Weights of a small GPT-style language model, trained from scratch on English Wikipedia: 4 heads of 64.
Each number is 128 + 24 x the weight over its row's rms, rounded and kept within 0 to 255. Layers, rows and columns count from 0. The size above them is the row's rms in percent of the matrix's.

# layer 7 MLP down, 160x448, rms 0.174, rows 0-61, columns 112-223
size [ 98  99 104  95  99  95  93  94  93  95  93 105 102  97  99 100  96 104  93  98  99 105  95 102 100  97  95  96  97  98  97 101  89  96  98  96 103  98 101 100 100  93 109  99 100  89  97  98 108  99  99  93 100  99 100 100  91  98  98  99  94 102]
[[135 124 117 137 128 137 132 115 141 111 115 130 162 148 133 110 161 127 125 164 128 105 116 109 155 106  93 158 136 125 118 118 112 127 149 171 126 168 112 143 115 134 141  80 152 127 110 167  75 133 120 127  99 144 107 131 136 119 121 139 131 127 138 140 160 118 133 140 140 154 178 116 164 120 112  86 152 143 120 139 141 109 149 155 136 146 133 114 134 114 147 130 109 156 116 132 115 117 171 135 107 159 110 158 107  91 136 144 141 116 116 152]
 [137 114 133 166  98 111 117 142 116 109 133 142 134 154 134  91 144 140 127 139  95 109 116 124 101 141 137  85 116 141 114 130 148 133 116  75 139 155 137 161  80 127  74 123 142 141 139 144 106  83 110 118 133 134 132 131 135 122 111  94 110 143 139 175 121 113  96 152 153 120 133  89 142 103  95 159 162 121 153  78 106 140 105 148 183 176 124 101 127 169 114 126 166 142 132 126 160 110 138 154 140 159 158 120  77 124 149  84 153 124 167  82]
 [124 137 133 115 152  95 121 123 131 153 106 101 144 158 103 181 133 134 112 156 136 123  97 100 157 154 132 119 117 118 154 100 121 127 115 128 121 122 137  80 130 120 117 104 188 110 108 144 107 115  92  97 133 158 160  77  95 110 150 108 133 167 136 134  64  99 122 158  80 131 128 167 134  65 168 126 125  84 110 156  91 124 165 114  89 104 129 136 108 100 133 163 147  91 120 125 141 120 138 110 100 164 174 152  86 108 158  94  92 132 171 151]
 [115 109 146  97 100 102 128 116 133 144 131 107 108 141 126 149 115  95 177 112  95 146 105 117 133  92 138 139 114 121 126 100 105 130 108 122  95 117 134  84 110 152 115 140 143 105 137 174 153 141  61 119 154 112 165 115 120 139 108 160 134 121 151 118 128 153 126 150 147  93 110 108 133 131 130 109 127 150 110 120 148 162  84 164  94 134 152 128 122 152 119 125 143 154 140 100 133 146 128 127 111 148  91 130  86 135 126 131 139 122 118 134]
 [157 121 165 147 164 100  98 130 115 132 154 124 117 158 173 126 122  88 207  81 161 145 138 114 135 142 179 136  98 156 137 123 147 110 140 138 126 125 112 137 149 156 166 137 152 161 129  87 121 138 119 156 129 114 114  99 133 133 116 144 130 147 150 135 170 112 116 150 111 156 187 119 155 100  95 135 164 119 136 138 134 112 147 151 132 147 136 100 139 157  91 107 118 119 154 184 112 115  93 130 141  88 115 121 141 141 119 125 143 110 132  96]
 [106 146 133 159 146 143 145 100 106 150 164  99 139 107 116 137 149 126 131 142 128  89 137 149 113 101 130 145 121 164 109  67 119 120 137 117 146  96  91 113 103 162  94 102 108 162  97 123  89  93 120  80  96  90 130 121 115 111 109 144 136 171 172 139 163 128 139 114 135 155 145 145 109 140 139 161 149 153 112 132 107 125 148  86  99 146 151 100  78 105 110 140 103 136 137 123 170 156 121 132 145 167 157 119  96 105 114  86 118 137 152 140]
 [160 148 188 110 124 104 149 100 135 160 114 115  92 110 162 153 163 146 142 103 154 168 113 184 152 158 106 103 122 108  94 114 131 137 142 122 128 138 126 127 104 116 111 176 144 154 141 115 100  94 130  94 155 105 142 115 101 137 160 163 114  87  96 131 100 110 134 109 150  87 139  81 111 155 164 128 101 142 106 138 115  90 109  80 116 101 123  90  99 110  81 135  85  95 181 129  96 139 112 119 136 129 162 141  83 135 112 127 129 140  86 143]
 [117  98 109 140 162 175 134 115 152 158 112 120 176 132 140  81 131 141  99 155 101 126 114 127 122 146 159  49  66 127 102 149 129  90 123 168 106 148  91 133 165 107 134 135 121 117 102 105 139 117 117 130 156 128 144 106 142 130 141 152 121 167  96 173 143 148 127 122 159 108 118 131 120 103  88  83  96 133 144 111 121 158 124 120  98 112 113 156 135 116 149 114  80 169 161 135  98 136 106  78 106 120 131 135 127 144 130 108 143 115 133 113]
 [128 133 158 140 105 134 122  98 123 133 145 107 117 114 112 104 137 121 154 137 130 158 103  98 158 132 122 132 119 146 164 146 123 158 129 156 146 128 115 121 140 124 112 158 137 151 105  97 131 155 129 183 130 123 152 132 131 106 154 130 134  87 137 115 128 149 110 141 165 121 114 165 107 147 118 154  90 112 118 122 165 134  99 133 162 148 116 152 164 143 117 151 157 101 150 115 150 160 110  84 135 138 133 136 159 134 124 150  97 106 133 187]
 [161 130 166  98 113 122 125  98 172 129 103 173  68 126 164 122 159 126 118  99 113 139 151 162 150 131 118 103 149 162 108 136 163  98 157 163 133 114 141 112 129 153 162 143  98 133 113 121 143 138  88 105 125 130 134 137 127 106 132 166 102 101 152 146 135 129 107 142 133 102 144 102  97  93 166 141 183 124 131 132 144 121 134 177 120 164 124 120 123 143 130  78 156 110 143 126 145  97 132  89 140 140 154 120  84 137 143 141 155  82 123 156]
 [173 127 146 109 123 111 178 183 108 112 175 117 140 113 111 140 147  91 104 107 142 137 129 157 116 171 155 145 105 125 119  71 179 107 120 151 141 121  95 135  97 138 166  85 141  77 102 123 125  76 159  65 151 125  85 150 125 119 146 144 131 164 147 143 138 132 110 119 149 109 110  98 126 135 175 160 138  84 128 140 138 137 152 158 127 134 113 132 137 133 147 103 155  86  79 157 122 141 146 158 147 171  71 114 126 131 114 147  95 101 126 145]
 [122 139 123 150 147  88 120  81 100 130 141  81 122 167 140 131 102  82 126 127 149 123 109 134 131  97 158 169 167  83  84 105 128  96 171 110 142 136 135 133 154 113 130 145  97 123 141 121  83 114 128 140 114 132 122 128 156  95 160 146 102 110 125 129 161 111 154 113 150  83 106 116 131 169 132 155 108 117  71 121  94 148 113 177 101 161 107 148 157 113 129 147 162  92 100 123 117 159 130 119 147 139 148 134 136 121 108 132  83 155  83 148]
 [117 112  90 119 125 126 134 124 138 136 138 164 125 131 124 140 117 140  90 128 145 123 121 159 123  87 113 102 164 126 134 118 157 112 117 133 137 162 172 137 181 157  96 139  96  89 115 115 130 141 129 111  93 131 122 145 176 112 102 114 112 112 151 125 118 117 118 123 135 162 121 159 156 146 144 120 163 108 103 146 140 189 115 161  91  89 130 134 109  85 144 139 127 113 170 150 159 146 151 164 156 176  86 173 110 162  76 124 115 140 124 108]
 [151 141 139 128 158 141 133 112 179 167 147 108 141 137 101 133 119 161 130 160 147 143 134 131 144 118 118 130 138  99 122 137 103  91 165 104 168 157 103 103  96 147 122 145 181 109 165 121 117 152 123 140 121 108 116 163 140  82 103 130 141 102 101 124 145 171 179 142 147 155 125 192 117 118 119 149 110 141 121 110 171 128  80 123 107 127 146 109 120 116 189 145 147  93 133 108 144 113 122 156  89  76 124 137 137 170 118 129 134 170 111 113]
 [132 135 154  78 125  86  97  92 170 131 125 149 126 164 167 147 144 112 125 134  95 127 114 190 161 108 110 132 127 151 102 100  98 117 171 128 170  51 129  85  87 126 110 107  90 148 165 139 154 161 131 104 100 146 128 128 103 142  98 140  98 143 104 142 137 147 117 172 149 136 109 123 121 111 108 116 142 121 131 134 103 167 129 146 122 152 132 130 101 143 123 146 111  86  74 146 190 137 148 132 145 103  97 144 111 122 159 136 116 158 162 128]
 [170 124 154  95  93 130 113 138 131 157 120 133  91 115 161 150 131 107 112 118 122  90 113  77 125  92 116 141 113 144 123 111 141 128 143  93 128 126 110 130  88  70 126 129 143  97 114 122 154 139 106  97 165 143 115 142  98 128 110 132 145 159 136 112 140 160 120  98 127 148 124 117  92 140  96 131 104  88 174  83 163 113 115 171 142 168 159 142 154 157 158 142 170 121 129 146  89 112 145 114 156 108 106 151 101  98 114 106 118 126 127  89]
 [ 88 111 126 114 120 119 105 140 106 114  85 119 124  94 145 118 126 148 145 114 130 136 126 121 117 117 112 110 100 107  81 131 128 152 129 136 121 138 115 135 130 112 189  95 109  95  65 128  97 125 102 154 125 105 121 130 146 180  99 118 149 119 178 172 129  74 142 128 116 136 155 137 131  83 157 115 125 141 140  68  76 105 177 112 117 101 143 105 162 135 135 115 144 105 126 157  56 108 139 162 132 136 149 162 115 172 131 136 102 140  96 129]
 [126 120 114 114 115 138 174 116 177 109 102 134 123 129 134  94 145 101 132 138 178 131 147 105 115 100  95  65  96 155 127 102 128 138 101 152 127 157 130 154 117 124 126 129 150 124 138 139  94 100 136 172 183 131 130 128 117  95 118 151 139 122 104  69 104 121 153 131 144 148 139 191 140 142 141 137 152 157 104 129 104  77 154 111 126 127 151 134 146 152 155 141 117 122 123 107 136 122 115 164 157 146  96 126 143 115 144 141 123 125 182 114]
 [140 148 107 110 135  87 126  68 118 115 116 113 143 105 107 133 204 150 120 123 155 124  99  98 126  59 129 139 128 118 106 144 123 137 129 126  98 148  94 175 111 116 135 101 108 142 110 115 145 156 154 167 134 124 100 116 100 147 141 125  91  64 131 113 121  82 132 152  97 117 139 147 130 174  90 183 127 123 133 127 138 111 132 154 133 153  87  98 109 160 124 114 107  94 118 155 115 136 138 113 148 156 132 143 142 169 117 144 156 130 138 189]
 [121 108 125 114 128 128 120 141 163 122 144 113 122 131 126 114  77 122 130 157 146 137 117 143 107 123 111 120 115 105 119 151 122  77 140 178 120 175 149 111 147 158 109  96 113 143 111 129 140 125 153 112 105 116 105 104 132 152 146 143 169 114 132 165 129 148 114 148 111 111 151 164 103 100 123 156 159 157  64 103 101 148 130 140 115 176 119 165 123 129 131 155 110 125 101 127 130 149 126 148 160 148 138 162 106  71 138  84 105 113 115 125]
 [135 141 171 151 149 121 138 149 139 159 181 112 113 120 106 131 166 111 118 107 126 102 135 142 154 148 153 126 164 127  68 191 124 145 104 129 155 122  93 132  97 138 118 102 163 124 172 125 141 115 118 128 145 125 107 147 127 119 195  89 124 140 151 103 132 156 140 115 183 164 117 136 110 129 121 128 135  91 111 134 101 166 122 154 125 136 119 120 172 105 167 116 159 103 134 146  89 116 165 120 111 147 137 126 122 112 127 102 137 125 156 131]
 [144 144 132 120 106 155 131 117 141 153 114 130 148 122 153  90  86 104 165 113 163 104 175 116  98 102  78 117 109 137 143 136 116 159 120 139 111 113  94  96 122 147  84 102 105 119 111  97 106 124 137 112  91 137 101 117  86 153 158 110 135 103 127 197 116 138  94  79  88 150 101 126 130 148 108 131 159 137 112 137 107 144 108 125 142 139 105 167 128 151 129  89 167 148 148 101 153 135  73 115 108 129 111 134 115 146 168 129 117 135 125  98]
 [ 85 145 150 136 139 131 128 128 145 133 141 180 132 126  98 141 125 117 137 136 123 134 143 105  94  96 134 118 155 111 138 117 100 122 108 155 132 133 112 119 133 170 108  81 120 146 120 118 127 144 134 120 102 105 154 151 147 130 153 161 111 129 144 128  97 108  87  75 108 118 159 146  81 101 123 104 146 134 122 128 207  63 144 111 104 144 163 185 136 125 111 149 150 106 116 185 128  85 131 100  90 138  99 114  95 143 129 100 132 146 164 137]
 [170 139 147 125 116  95 181 141 155 163 123 123 140 127 169 118 150 125 109 137 130 142 134 115 108 160 133 155 155 116 136  94 115 143 157 143 105 112  94 124 152 157 125 106 105 102  96 113 105 146 141 129 152 139 108 180 187  88 116 141 151 198 121 135 116 171 139  99 142 160 121 146 111 161 147 114 115 112 125  85 127  55 135  98  62 142 133 128 152 123 120 107 152 149  88 121 130 130 158 125 170 164 136 153  87  96 141 104 117 120 111 117]
 [130 128 146 154  94 151 106 133 106 136 124 120 110 120 114 106 155 126 130  88  60 114 124  81 102 135 160 123 106 164 113 131 102  98 125 129 128 130 137 143 105 141  94 153  94 141 116  84 132 110 137 108 122 146 121 175 129 120 146  97 154 104 184 167 103 142 131 103 138 120 112 151 116  94 153  85 101  96  93 115 159 157 104 146 127 178 122 125 151 125  89  85  74 140 158 110 120 135 141 154 129 164 163 149 176 129 123 113 109 175  85 138]
 [166 121 145 103 128  78 130 135 157 100 122 115 163 123 121 141 124 123 138 147 120 104 115  99 127 108 120 105 157 107 124  90 118  93 103 168 112  96 132 125 127  99 128 124 146  85 107 134 110  77 150 115 168 106 137 130 163 151 134 129 120 100 134 157  92 130  71 122 129 104 133 155  84 136 161  77 126 138 113 122 156 142  80 112 101 142 140 110 148 144 138 148 121 124  74 159 151 144 142  95 144 137 131 128 104 117 128  89 112 105 144 123]
 [103 119 153 135 130 121 144 128 108 156 128 136 124 165 103 120 121 120 121  97 182  91 134 154 116 148 137 107 123 165 108 128 104 115 117  64  68 150 115 142 153 161 127 156 115 123 124 146 165 156  98 120 125 103 128 107 132 153 125 116 118 117 173  98 137 115 104  89 120 140 121 128 132  87 170 179 174 151 124 116 131 109 139 123 157 127 156 128 136 122 138 110 105 126 126  97 140 108  94 137 182  93 150 122 160 128 142 121 101 169 125 118]
 [120 157  90 193 137 135 119 122  92 154 160 105 141 145 129 160 116 137 116 132 130 133 114 138  91 123 109  86 150 102 140 162  89 104 134 159 122 108 167  86 129 133 170 115 163  97  97 181 129 120 139 112  94  82 162 131 119 126 106 108 139 133 103 125 129 149 125 147 154 111 133 137 162 101 105 137 111  90 176 118  98 137 112 165 106 127 134 136 115 125 119 131 128 132 159 123 110 125 156 102 161 105 187 149 145 137 136 111 174 138 146 119]
 [104 136 106 127 165 140 127  96  97 118 136 135 168 158 121 106 172 148 141 131 165  87 125 131 123 140 117 122 131 130 133 123 152 104 116 140 136 140 116 121 106 123 121  87 136 127 106 120 137 149 119 120 120 139  97  74  92 128 137 136 118 131 165 168 101 116 110 117 174 143 142 132 126  93 151  96 139  86  89 156 126 173 154 121 117 110  77 119 119 129 156 139 116 152 143 115  78 158 125  99 110 154 140 128 125 134 131 123 122 147 125 125]
 [130 145  95 103 111 121 142  89 123 143 130 129 132 132 149 162  88 132 128  88  98 135 125 146 136 111 143 169  91 125 152 165 158 155 129 114 108 106  60 128 139 112 118  96 126 100  78  97 162 150 111 148  84 107 138 122 149 126 114  45 109  81 115 143 142 124 113 109 132 152  95 151 139 123 123 100 103  89 175 106 166 164 140 131 101 154 146 160 129 130 176 133 127  95 163 153 159 119 150 115 146 149  94 148  81 158 133 154 145 126 129 101]
 [146 135 118 139 123  71 138 128 103 118  83 170 153 173 125 108 110 128 126 152 110 113 170  99 155 118 150  99 154 138 138 144 155 123 130 149 100 130 154 142 134 133 135 157 151  79 136 122 132 133 121 118 127 118 112 112 124 134  63 112 146 149 152 121 121 110 140 113 154  97 132 133 108 146 154 168  87 161 117 133 117 108 120 105 156 128 151 124 117 128 163 155 169 167 151  80 147  61 140 172 133 123 113  98 126 107 103 137  99 161  96 127]
 [132 139 197 162 120 120 129 143 153 121 132 143 178 144 151 106 142 163  96 159  97 111 157 117  92 174 125 117 125 137  93 107  95 160 128 122 114  92  96 114 104 115 114 130 147 127  83 104 126 149 151 117 130 126 123 136 110 143 141 115 130 117 109 114 173 150 185 141 134  95 130 162  88 111 126 122 147 153 125 125 136 116 163 133 136 155 132 101  83 190 145 127 156 129 124 145 115 121 116 173 132 150 124 116 166 100 161 111 160  86  37 120]
 [117  96 134 115  75  77 136 161 169 155 137 146 129 132 116 146 132  99  92 137 181 101 147  90 110  91 107 127 134 157 126 106 149 145 109  81 175 104 142 182  96 118 132 141 112 168  98 127 120 100 135 141 114  99 175 184 176 133 129  96 133 136 149 106 112 137 105 139 109 100 134 128 178 135 114 118 141 140 131 162 137  89 147  89 155 130  89 109 129  86 130 126 106 143 158 149 135 134 141 136 155 136 104 137 135 106 115 178 113 111 124 123]
 [108  88 117 120 147 149 125 109  84 148 119 164 132 150 109 117 167  90 170 140 127 104 115 178 100 122 121  84 112 133 119 119  76 171 110  55 136 128 126 131 132 169 151 130 139 116 101 149 124 158 167 161 114 126 130 101 128 113  85 140 133 126 109  91 111 123 152 135 120 132 155 112 156 114 130 142 131 151 142  92 137 118 142 115  99 114 122 143  83  88 145 138 118 156 145 118 144 132 127 142 149  87 112 118  94 109 134 169 168  98 106 136]
 [152  70 145 115 124 140 114  95 107 126 132 121 108 145 143 123 111 139  89 127 169 169 126 210 128 103 151 125  77 119 121 123 129 158  91 156 158 134 138 140 168 143 100 117  78 140 130 129 106 126  99 133 130 128 123 103 113 137 167 124 100 124  85 126 124  89 160 130 149  72 151  71  96 151  96 151 140 112 129 135 165 102 151 107 127 179 140  98 143 145 132 174 153 122 121 150 112 100 129 118 118 113 145 118 141 125 114 106 111 135 122 109]
 [101 126 141 145 131 126 160 138 153 117 165 131  92  97  75 141 147  93 128  94 123 135  75 166 134 157 133 137 119 136 118 132 145  93 158 133 125  83 109  99 162 164 141 142 138 149 122 168 115 174 117 119 154 147 139  95 115 165 122 137 118 116 143 146 135 128 103 127 154 141 172 182 146 153 154 117 161 156 138 140 146 167 123  92 105 137 139 102 123 126 130 123 109 128 113  94 131 108 141 123 139 119  81 105 102 146 176 121 159 104 157 170]
 [166 173 131 134 110 131 127  89 129  72 112 128 124 164 135 127 139  88 148 109 137 158  93 120 124 135 148 136 105 149 107 127 108 148 141 170 124  86 159 169  91 118 113 117 143 142 121 115 178 131  86  86 132 125 118 145 118 106  91 181 121 112 140 110 126 144 145  84  84 132 103 161 151 101 152 118 121  94 122 167 110  85 134 117 154 112 137  87 126 161 141 129 139 118 111 137 108 126 133  88 119 145 147 138 121 177 139 125 138 122 163 115]
 [111 139 147  91 120 116 120  70  93 128  89 128 117  97 138 124 118 120 101 157 135 135 121 131 127 132 119 148 149 148 116  86 111 154 122 105 141 138 123 116 136 142 160 110 154 114 150 127 159 107  91 111 162 125 132 121 134 120 160 119 128 129 128 106 144 154 128  78 112 145 143 129 107 146 156  70 127 171 105 113 144 125 135 110 133  92 181 108 135  99 177 100 201 136  88 112 151 163 130 114 100 152 123 106 147 105 151 119 122 106 134 125]
 [163 116 143 126 111 171 116 136 153 121 127 111 127 110 153 110 145 126 142 117 159 104 139 153 116 129 125  96 128 142 184 131 176 116 115 179  90 146 159 149 150 141 163 150  90 157 139 115 107 156  86 126 133 112 136 113 144 160 123 111 112 138 114 105 163 162 165 140 168  96 151 114 130 143 103 120 123  81 110 108 139 153 142 115 179 145 136 137 105 159  60 123 134 108 149 146 141 111 133 102 161 150 112 111 121 137  94 137 112 149 128 133]
 [125 104  94 137 123 116 173 159 139 118 125 196  99  72 130 140 130 126 130  88 120 123 126 159 125 119 134 108  99 114  81 153 158 140 106 125 168 119 131 119 161 146 119 129 137 173 129 140 111 144 114  93 126 140 137 123 172 119 153 116 172 156 128 135 153  87 120 154 142 141 164 112 138  77 108 126 149 131 127 153  89 138  82  95  88 140  90 132  90 153 140 152 143 143 132 192 119 127 127 115 149 152 122 140  63 118 110 111 119 156 117 116]
 [156 134  83 143 115  87 127 133 139 126 157 117 152  99 137 198 129 104 145 127 114 137 135 111 108 112 106 120  94 129 105 123 121 133 126  90 122 117 110 181  88 127 112 130  99 143 130  85 149  89 128  88  79 146 115 155 132 132 136 125 139 108 135 155 122 132 190 144 175 157 164 138 117 121 148 111 159 169  56 120  91 113 158 129 133 172 146 152 149 131 134 143 109 128 125 147 120  63 124 179 142 119 129 173 113 118 156 109 120 133 137 168]
 [124 117 150 156 112 127  90 100 145 106 145 156 100 131 138 124  60 136 104 121 131 129 142  97 153 101 110 138  86 152 121 120 125 162  94 106 113 149 103 100 115 145 117 114 126 182 117 144 125 157  83 128  91 122 111 132 142 217 144 175 149 166 119 109 138 100  96 134 151 152 101 108 171 115 135 120 163 172 166 120 149  62 144  80 123 128 136 125  84 117 132 158 150 127 114 125 122 137 113  92 131 157 121 124  95 107 157 171 140 148 135  89]
 [126 146 132  82  98 108 171 153 126 159 106 155 103 159 117  96 147 164 157 119 148 150 112 132 126 134 158 104 131 116  99  80 149 133 142 130 174 118  99  97 132 121 139 135 147  91 134 126  78 143 118 133 102  90 119 137 119 155 121  98 112 117  92 152 162 180 114 103  78 174  87 122 113 118 137 125  99 136 149 143 143 124 129 114 134  94 116 106 162 136  89 119 152  80 140 144 131 126 103 162  98 120 100 118 119 131 108 121 123 110 125  92]
 [173 137 156 125 139 131 151  83 106 130  72 127 108 133 117 134 137 134 129 156 144 104  88 131 123 149 132 105 121  97 167 131  97 120 119 153 139 104 103 106 117  98 134 135 136 125 134  96 134 132 142 150  85 118 108 146 101 111  91 174 107 121 101 111 122 128 155 123 122 142 139 115 130 135 159  84 123 122  98 125 141 106  98 147  80 178 161  90 152 182 106 128 143 117 122 111 129 169 107 146  91 150 130 156 126 156 102 151 127 132 106 124]
 [131 186 114 140  92 125  98 157 177 167  92 116 143 122 140 140 108 129  57 133 144 142  70 119 103 148 129  71 115 173 108 110 153 128 141 129 114 140 112 111 125 103 150 112 151 108 123 111 142 124 138  99 111 126 119 119 153 110 102 121 127 151 143 143 157 123 116 149  99 116 116 159 112 120 106 137 121  81 108 108 111 113 140 112 139 109 136 130 160 114 141 170 145 114 124 150  90 142 125 127 127  93 134 159 178 156 138 128 130 117 129 168]
 [158 108 122 161 113 132 147 138 107 149 130 149 124 145 126 166 159 121 137  98 132 124 124 154  59 103 134 125 123 116 128 155 130 144 136 164 144 143 156 118 109 122 130 152 116 116  95 127 113 103 115 126 143 125 107 117 133 185 112 163 103 136  94 162 121 189 143  95 163 154 104 118 134 139 189 100 171 114 170 136 139 116  65  97 103 157 127 160 160 110 152 126 173 145 132 142  90 143 101 150 125  94 116  98 121 111 133 144 117 124 137 113]
 [151  71 119  76 143 123 183  99 103  82 150  83  74 127 155 131 131 166 138 114 123 156 121 150 152  81  88 127 126 128 134 157 115 108 168 151 104  91 143 124 144 129 159 143 137 134 121  97 111 103 122 128 141 112 136 138 105 113 140 117 131 143 112 115 140 159  89 105  97 147 111  97 165 104 136 143 125 145 175 115 187 150  82 137 122  87 158 111 104  75  98 124 100 146 148 121 159 124  89 116  92 110 131 125  98 143 144 124 112 191 142  46]
 [107 111 120 102 188 115 146 140 112  68 151 102 138 135 140 103 130 106  93  86 111 114 134 114 140 125 155 107 152  78 133 121 120 101 158 130  98 134 145 173 146 140 117 129  96 136 134 132 155 177 117  83 127 127 108 109 128 147 123 103  62 101 121  76 171 127 111 138 196 126 153 111  92 128 115  73  82 108 121 135 140 143 104 176 150 176 102 106 142 182 144 137 111 127 115 131 111 147  90 127 127 140 122 129 152 150 151 103 167 118 147 151]
 [ 99 146 156  97 105 106 114 147 126 102  98 138 153 136  99 108 161 140 151 127 151 121 105 145 127 128 142 122 172 116 120  84 144 145 186 157 106 161 109 152 144 148 146 109 140 124 127 133 127 122 130 144 123 118 120 144 149 150 149 123 125 102 124 110 162 112 169 151 132 117 130 117 129 131 137 106  61 138  81 172 107 160 133 112 148 154  99 117 139 110 133 121 108 131 126 126 155 100  76 150  85  96 114 105 144 137 100 127 159 114 134 158]
 [134 115 151 123 161 118 107 136 112  85 123 148 131 167 134 142 119 171 177  99 142  95 105 157 161 119 108 115 159 147  90 128 127 157 149 119 113  61 149 131 153  69  92 136 149  92 133 109 144 150  79 166 120 148 103 150  65 171  98 132 119  89 133  82 155 173 121 107 170  84 158  82  85  93 144 120  72 120 123 122 132 114  97 130 160 123 117 129 139 142 152 108 137 130 114 105 134 135 102 113 139 107 107  87 134 143 163 167 138 111 145 140]
 [126 131 103 173 132 173 140 156 125 131 118 100 131 116 134 140 100 137 147  97 118 127 106 153 138 103 137 153 125 123 131  84 135 100 127 137  69 140 121 125 151 139 147 105 146 147 144 139  87  94 150 109 127 110 104 137 110 133 140 118 101 110 102 147 120 151 127 125 137 120  87 145 127 151 115 147 110  89 151 104 115 156 133  99 105 147 111 135 159 131 117 137 149 122 153 120 160 154 121 146 126  98 130 115 123 138 127 132  86 127  87 144]
 [ 78 142 125 132  99 125 112  77 118 123 107 129 113 134 135  97  91 108 123 135 185 125  99  81  97 132 134 122 138 152 103 153 151 134 143 111 167 138 104 135 102  96 110 122  98 130 129  83 132  94 130 124 141 102 133 154 114 151 128 139  74 100 110  98 146 117  94  81 104 140 143 111 189 154 127 176 117 149 132 102 139 123 105 135 156 170 107 136  86 137 110 105 112 126 165 135 173 141 168 170 136 109  90  91 136 104 167 113  81 114 140 117]
 [180 127 137 111 118 118 142 167 123 116  90 136 120 105 119 157 121 109 150  81 127  80 115 110  90 131 135 163 159 131 109 130 127 185 169 156 150 121 153 107 172 162 142 123  99 153 132 179 131 130 141 132 105 155  97 136 115 113  99 105 150  85 126 123 130 156 120 110 157 164 114 117 113 121 157 128 103 125 112 122 118 107 146  89 114 110 149 182 143 139 115 137 169 145 137 123 140 133 146 150 120 127 146  92 149 105 100 151 149 116 128 110]
 [ 91  80 111 169 101 114 108 171 152 149 131 152 120 121 122 125 120 153  98 121 114 145 142 112 145 137 131 138 103 101 147  94  73 130 123 101 110 138 125 100  92 119 106 140  86 103 134 169 161 171 116 128 101 154 151 205 127 174 110 140 136 162 118 131 149  86 127 139  57 138 127 131 141 123 126 168 134 139 137 149  92  96 129 119 134 139 127 151 119 123 126 109 127 177 121 139 163 132 122 139  69 136 140 120 160 117 154 123 144  99  95 160]
 [123 109 126 110 117 125 127 126 101 149 151 133 107 142 170 163 123 106 145 172  88  83 104 156 107 135 156  94 124  95 111 114 112 140 138  97 128 100 108 140 141 152 142 159 129 106 116  98 112  88 102 122 127 111  96 139 122 133 156  97 119 126 177  75 121 101 126 146 126 136 139 165 126 119 125 106 135 149 154 135 153 176 130  89 154 132 141 114 160 125 157 149 166 144 123 137 153 145 155 124  99  78 137 163 140 129 162 109  99 154 174 120]
 [130 115 146 119 107 110 126  82 138  80  77 100 107 152  93 138  98 139 121 106 132  86 110 163 134 160 128 176  94 170 160 134 122  84  91 112  71 181 147 106 103 165 123 137 120  77 143 152 144 130 114 130 150  86  27  97 123 129 130 135 116 127  87 144 112 157  78 181  87 158 120  98 121 116 164  90 104 129 134 147  77 131 129 105 102  84 123 128 133 127 150 139 103 113 100 153 104  91 136 100 102 134 171 125 116 149 151 114 134  91  97 115]
 [134 150 117  98 135 131 129 124 163 154 149 101 108 137 105 111 148 118  99 136 113 152 117 128 109 181 124 132  95 139 117 103 109 142 150  72 131 126 148 143 145 131 119 145 143 167 150 140 144 137 144 144 123 109 132 146 144 102 149 124  70 110 105 133 100 140 102 126 145 106 134 151 160 159 100  96 131 119 108 142  76 148 154 129 134 138  93 147 109 137 142 118 105 154 111 160 106 144 142 200 155 120 155 132 150 133  89  79  84 102 129 157]
 [130 105 104  93 116 153  90 150 118 129 144 149 137 137 130 121 155 130 126 177 171 133 145 102 158 125 104 105 167 142 123 134 124 157 125 114 165 130 133 134 147 143 142 160 142  93 130  99 111 156 113 159 119 139 122 134 152 177 122 147 122  84 111 118 188 124 144 110 151 119  64 141 113 126 136 159 119 133 161 115 158 133 101 100 126  91 175  89 110 125  87  99 117 142 118  95 108 146 123  95 116 162  91 121  63  97 110 147 133  86 104 138]
 [138 137  93 157  98 154 154 113 115 151 145 104  81 129 151 121 125 137 114 123 172 131 136 124 131  85 126 104 135 143 125 122 124 103 118 116 134 102 146  93 170 132 123  97 154 120 138 103 110 129 159 183 155 100 160 162 144 144 163  98 127 115 114 114 126 106 129 150 108 140 122 142 101  88  96 114 151 107 150 129 110 143 134 140 116 104  86 141 124 100 118 119 157 123 123  99 154 141 151 135 136 114 118 134 143 136  91 135 117 116 138 117]
 [137 129  83 125 104 123  94  99 113  84 127 104 124  66 108 152 114 164 131  93 153 126 109 130 108 152  91  95 105 108 119 142 149 166  98 112 103 143 117 101 140 105 142 121  90 132 128 119 137 117 146 107 121 133 133 133 132 135 127 133 125 144 109 135 120 103 126 161 113 159 140 137 107 104 120 118 109 158 133  86  87 138 126 148 114 114 152  97 120  85 105 137 119 111 155 171 106 130 176 145 158 140 140 165 136  98 154  91 168 117  95 117]
 [155 117 145 113 102 136 108 129 140 105 128 104 103 124  88 135  77 143 183 126 117 131 171 104 129 114 130 163 136 108 146 100 115  79 157  90 159 144 135  99 100 106 122 128 160 134 122 148 109 114 147 132 111 141 133 133 142 140 123 125  83 135 144 109 127 107 130 142 104 102 113 127 155 149 134  86 107 132 145 134  93 151 123 151 112 100 119 151  92 141 141 142 128 136 109 142 117 135 115 137 123 114 116  91 187 154 189 105 135 122 121 102]
 [148 155 167 163 131 124  98 144 104 155 133 154 140 128 100 133  99 110 115 126 104 147 125 146 102 128 111 135 124 131 137 143  78 159 118 118 132 163 135 154 151 152 135 125 143 172 105 159 180 153 148 132 138 137 117 102 144 109 131 155 129 120 195 162 143 102 169 133 131  84 136 128 120 133 138 103 118 136 124 106 101 137 102 147 154 145  94 145 130 172 123 120 102 104 119 132 111  99 169 126 153 138  87  94 123 100 103 134 133 115 144 124]]